config.toml
n_layer = 16
d_model = 256
n_head = 4
n_kv_head = 1
head_dim = 64
d_mlp = 704
vocab_size = 4096
activation = "geglu"
norm = "rmsnorm"
norm_place = "peri"
norm_eps = 1e-05
positions = "rope"
rope_base = 14100.0
rope_fraction = 1.0
qk_norm = false
attn_scale = 0.125
bias = "none"
tie_embeddings = true
parallel_block = false
extras = ["capped logits"]
init = "normal"
init_std_qkv = 0.038
init_std_o = 0.00672
init_std_up = 0.038
init_std_down = 0.00405
optimizer = "muon_variant"
lr = 0.0111
lr_mult_o = 3.0
lr_mult_down = 1.5
beta1 = 0.9
lr_head = 0.0129
warmup_steps = 200
schedule = "wsd"
decay_fraction = 0.593
decay_shape = "linear"
final_lr_fraction = 0.0
batch_tokens = 131072
seq_len = 1024
doc_mask = false
train_tokens = 874500000
steps = 6672
dataset = "wikipedia_en"
Each number is 500 + 25 x the weight over its row's rms, rounded and kept within 0 to 999. Layers, rows and columns count from 0. Numbers have three digits each. The size before them is the row's rms in percent of the matrix's.

# layer 6 attention key, 64x256, rms 0.105, rows 25-63, columns 0-127
102:517467496548533495511470497526571522533473560493529538459484486458495449526489514492547512494490501494523503480488534521515492522496503494510465521511501480491473461495500528496467501559497511488539451479524456499512498489491510492458519464485544515495503537502554536511545495487522499480513485488521505531510535542445521509491481520497510494488524515493487471499499490526468524532505
106:476472493465554500482542496521479460510482473512491500499510480547514500538489461536511542505494472485528534522524500486455480508493507515482466492506501526491477466515532522508512534525499511513524500480484509467502517516518493482521527485475498501493522472502517485482535494490531509461455501522506501491544472490438444505473477453512480541490481476457482482492510469481514456511513
101:447485475490518512428493540499478475487510500470517530494529490489505493527464545463508504461485492521541541473509465488511476498541510521480449505477524493467547512500461495489509510513507504500509470479508455494498511544512504475497450483556489426526480516510493467509492520491514508496458542500532532513537487482505503499434497556481478488547488484453512485479485507509467463507471
101:485469514504528514542506500518518494517519509555505508476473467478458534513466523500463504508529505472540508525513492485468501479495468467521535499494528491510516485516441516520503471467461514510463515473468470509495518555527498502501518490502487512506481510502533529480512544481539509471504473499495502505482504519543499512494505497528474467514547479454509526468508503481513536471522
112:504524503501531481515432522517507502528479522534466499495536517527525510485521484491517515544498527498486473462508519477468467527532440500444482485501494510504508524527515536510464476477510559506507490521522528484547516531509483453467495503493490442499525514479492525508530470536519490454522461491505507469497474544499530457476498515489503454519504502478582521543508462512487525546512
125:519531510494512474468506469523481508490515484494505480497483465487509492521481506552492522499478512499503550487460536523523463494470527510517502515480479522482500480497545456556469486533468491480502528503482536488495458466574481481465492457511493512490464477517519514516499526515481482530525519495522478451477445489568505520535526566492490527515499465518498481485500560495501487495496
102:516507473531447457478455522510507448479533532504515481490491516522490500493512523480468471533468468532548500532491494518488451510462486484491527521508505463513435500524498512507534513517537548475518496489488518505529502529503473493466525512476487473530500480491469515511515476494476521514478464500506539496530506510479495498463518511490525521489453521490543535480526463509518509432514
076:471476469463500525513462513527511486515506502512498482515523496479513485503507476531520529498471484508502493456477491506474475503498520563495472496525496506480517478491454490507478510466532526488508483479512474484501514504518522512435521470500515443496566502504514493499527503444512497451478505463492510472539529548416521492498483458457466474494489486467504487491497482490481472540450
071:467488484476539501491517542543507457538515538498530487491496489472493495508486517482550480553493481525504507501464479505461470515522493490467492473490494486513500495549507529513517486524501547502553482464493472515537531497509517482452525457493473471528509535512511511480515551474518474483466507496506510503503499542471548490496504477510505501505474542472541522494478498504492509527470
078:461499486478461503498473518489510498471492518502465481484487488518487457518514522494513542503506465474544542457542549491519506531517529545528485524482475459484461462531516505526446534517479486534488515475467505513518522515534485500522473512498484467540536529488488466483546451451494504490483476463506511531465472505492480493491508505502513462496518563474529478512514478499484500489463
086:471489518505512500500511521502501486512526522528507543512475483536453516541506514568530454537484489483553512471503524478496501532552535536515512528446478454526520489519501524512509501534493501523560486477482452480519521493556518474533498507494488501513510500542520518508510491436493512498517476510520498473502479500459474507511514512521542481469529522477533512456497536544480494499483
094:490517516531498510522540505495501512498530498493532519519533489514519451506530517502504516489480512500484509491498481527489440510472510487495457470518477506464516519482561517509496517523492530543473478513515480497580504502504481465538499546524522465492481489467430508526522501475513495505475511521472486484512532552465434464495556554509502490438486534492502474515516519475454460467483
097:530501477499482478506509522542519491544502534514507526512520520465505521483486503511534511501468467512474490539484494502464487468533423474464515463477470492462501531458494507485499501479477439542479472472500482532513540498487483476462473465512463489540512533489495507479514519550506517499496495506500519514509510488504523490478472520491517515519486547489504500528492486489473491513523
090:466519515478566484547539464500462477480546525526469523483492458472562477492471506531496505505500509527504502492512499520471516507488493448491475476512517529474515514486490505512497540441503504488515513460505499523509481495487489506479512512504535502489510511492486498488504511539518488476501520494462498419546515559503530507510532454453486493468527481453510496490520523502501480472502
102:517504506489464537503487525481524496486502548470498452488531541501530481530509494452473469527526490527523493482474475491503525495499491487458531455521537491528474483524483497459515524496526529499481513570526521532478461502476508498484526515460465496447509498471485511460490485512499489513484497506526487548530529504476489487490464494509467497496480500540493548518476464467493566474506
086:519469496483535491490498501491561485504464544499507519556497483478523445529505499551491482518499523508542477476549509501526514515521494518477506479508487473509448513550529491472510503558505499530535464474483520532479514527551485488540473514526482489484526523546531496518480503436479501505485512502463489501469487506452526498485465522500515457468502470479538500550517495491515502492509
107:474474471515476479459526548480501510516467523522508508483525494537465496466515510464539449544494514524453504512489507467469529508509492493487481527514518477496482516525454481528468496454502526511486506473527493498560508507479485488471510486480497455519523482498513527464511462513502488507515501503483504516520561519489502484472480498547491499494474550472512496580509447507519495496499
101:451536503488540466517475531492520491561511515503511491504468464507515470520538505506497471485481479498505507502517557490515476529490515519492458481498494518482470484460523498537501518489496463488560507476508494472520510456549532484528513510509498517491547495539475507532530496522512500494466514485461473479507509552503501528501538465515520475468507530532500489485503500527487476491436
108:438516493506542500497520487525485499506522482484520498520467477530469506478512508520541490523444456503481521490501528476467500503505475519494466539531491513488570536502521480445512458515445453513541484497546497520497469479545541501555500490511508473492513498529448517497506536536481476469477529497496507482527450506518477493496479480521485497451532504498489485500476514493457508481484
095:481525516501494490473504453512445479559503478502481515519470514481496504522440525505525537508471519481472513524513486544535506516504497532525477488479546491505510522520529507529514495490512495485478544535510518544477502471513478502515496458514486503452481473500520505509484515474551499534515461503452531473501479524491457476486477467557502510459481510533526469517500541509454520515508
113:459514503504521518538470524499472507525563443490539533499524514509536494487459480489489499490476524477495509510498505513485471501489511547506478529510505525468494475483541565504466501498474480525524535456487483486511497461583509481540493493510543481513503491465474495540503495512543512507528520492477477495499492466503495487525543554533511451539519521489508505503468563515431519499484
107:502521513503483486515508482506499509493519462468479511487520480479506458513482538506487511469478490506488527485477508509519433497486504516520481520469485525479531494462507494534471536523512500498519510510445496441519467489498462485499478509545489490514465506470496495508501512485533478516532539528502479463497512520508491519538541523459506510479533463481501510490521521488505548482483
102:494483556527509490511506508467463495520495539545445477507495465518532468482488527522511542504510514471505523484548492514511521516457519472517497487503532507492510491497503464512469484471497447463526511488493492467486505504525462515492544522517500541482439496476514503450479478511516531495480495471547459520494504486454489483512535524488542529488493516519475479514518504507524525522557
102:478507470480493483520479493462504466497487516483511504484514468522473504503487502485506553509456471484487504504489516594481461524543498561506490512516490489510530504477491515503518485512510538532503540517463459503487489486505538502559459521473495487525507541523538524501510497488514489465493441507498545486502514506505480474530500439533499479541521495414508523462534513494463504532496
097:504516487518503509489510493517555472476536451451456531483518535489452529501483464487465498532543467494524475498477449495485503447534485515477489468491484540526526505528476521507504472540504496473511535502476493500468503493525537531521498503512505551450532482448545464527494486519501583512488515490449485564541500496542521484487469483515507494500489520498503492472497470473502478513504
104:460479484533499465461515509506523458463511508471516528501486493508486486501536501528478468543531476527499503516498472475493510479499520454463530473495526493563470503514507489528491500478511508475494501512509485477519490501500532479545527501503507497513513456475558494523471459540470499510510478537490481510519505473493526470491509482501533506494504491510500526569513458518503538546562
103:465518502520508517515479493523488554449513473527529563498493483506481479474459528494453478493488513468541481519461436483495486508524478470535531504487521476508512472499495453512535454484521470539476513550506497465506526468500511468449500505509496494521512514483506510537494540500481474566531529486511514499525497491477469509502526547478503524521518506494523479505480482468485469517471
112:471520527500482543501503476504504465511541529468499524534502560534514559513495473483495490492457536480534452509526468523479524475554483473443517539471488486509477524481493465475499477460521440513473488476525479495488545488476476462520445477464501491520511479507488466510487484501488495518502526505518492522475503523519494492488513494534522469507494531487497473513487526529478480496486
120:508522494493535521529505528494563497502507507477466496454522525518496497507542492521508479551502475517482534499517503468490465474513513501451493482490497488527491521553450529489466516478495534512471469487530525484539533487481517474461510535500516492499532511539525522457505500507526492472467522483515480537490506574484511469464519505483466457502461525511517522546524449514519502495499
102:478472500458508487551500497472481514530484519519461498526483522483533498523561440478520498483515444528506467490473520522513514501489476486478523494511516510504521500468477486518556472484441512522540488488461521525515500523515487480501486491512504482505546523506495557534559489524473515481507478478493485510473516472494530516461494559482462504518509540503515536502487497460518454525482
131:503520495524521510516467477514473508483484464505505478498468507530495518503482527505457471513496507493493528513480512494482509474492508495490516541485521490491479514470499503456500470524532475472499537503489515487464461487458510521569479520470522534487438490482477506487434474516504550548516488467476533518513514474533499493501491512520514535514500453527474546542466526495511503486540
102:498499507502493482514476473491520504478497505540502477507528451537529544480467472516434527476489494513459484512510482454497542452479525518479511506513518485505495467549517520494572511465484511486490496516466512496492516505486521525530528486473527492500519503488459469526520472511452508504444509502481504482488476454465491506514506501482506502520498477521461479479507542484468476478482
107:543497539507485492479529475484518505530461526514523524513544512557506527521487536491492498511499526542429471544500496479508517530466425496493491454483491527522474466509489491501501538514503481506521515485490471497519508508491510452480530512497505529530487494508551520509503481537532509488478405524488492534528489493506520501476494517504505530540530497498495507489500502488518534517526
107:470513495492509468481555506477506498486495513486490511459504485482485494505524442506446459516519476518486502503507488500517487505502493452492486474508488493518476528492516551537543505497533499471476488507528520509513531522501485519518483485510502493477559541500522496464509489529479505498470484527501493465500514480500482477452500526466511470525469505523505529516540448497507513517501
104:511515519504491536511477505578513503511535495513467523481510496527521497502491530548535505501458535499542510471506511493464526524478479535528534496458499513491525492446484483463480514503516501489494481515493518521481515496470490487490471484476527480495504508442478459467484498477528472476514502503522482488478534474512484492490509513435498516513492483502522500467516477513509463546484
098:507541528494489489466531521465503510505489506494471487494485519529421526465488505531484476516528502494499499483520460492494473522496498502520533539541548528489471515505518500498502499452486471519510493511503490508461468495464508563507453493469508515477508491522525467491523482470503494505532487501512539463522469478519531509465511525523507485492472478478453510493530534510485415469495
104:501519461530520510463503560489454466515497508489471504431475521444466512489533484463494503527513475466468491544525474525515514530484534508534477516508542506517505522555517500485513504548498512475501476503547506506515516521515470526469478471520536493531499475508501489485479518465498508506511493535503470495486481460517513488557509498477455514482457532496526476538502513481504517508449
101:556481494517498511524515520512505514524557546548500512469472505505521502518488542538484472483500498495519486487467501503513510493505520495516529499486443473470491498501486496511508462500511528512514502502504514519487507524523508502471519461457477499493566498452425508491468456500556500484495475498496477471511548497476493456482496501474483464574512505454483492561510486475474509488486
111:506501470471510544481449511520495463499526508528487472533548484491446494449498509515509526529453536522475458486485529528468481493494503523505505484480464519492504512457524525475519499502534519483512529471502440491478494511492516528498511472501511498474545512544494515502472461458518496460510473455524544475516506508441539498524522503505509474535484495517519536502524513522480467521457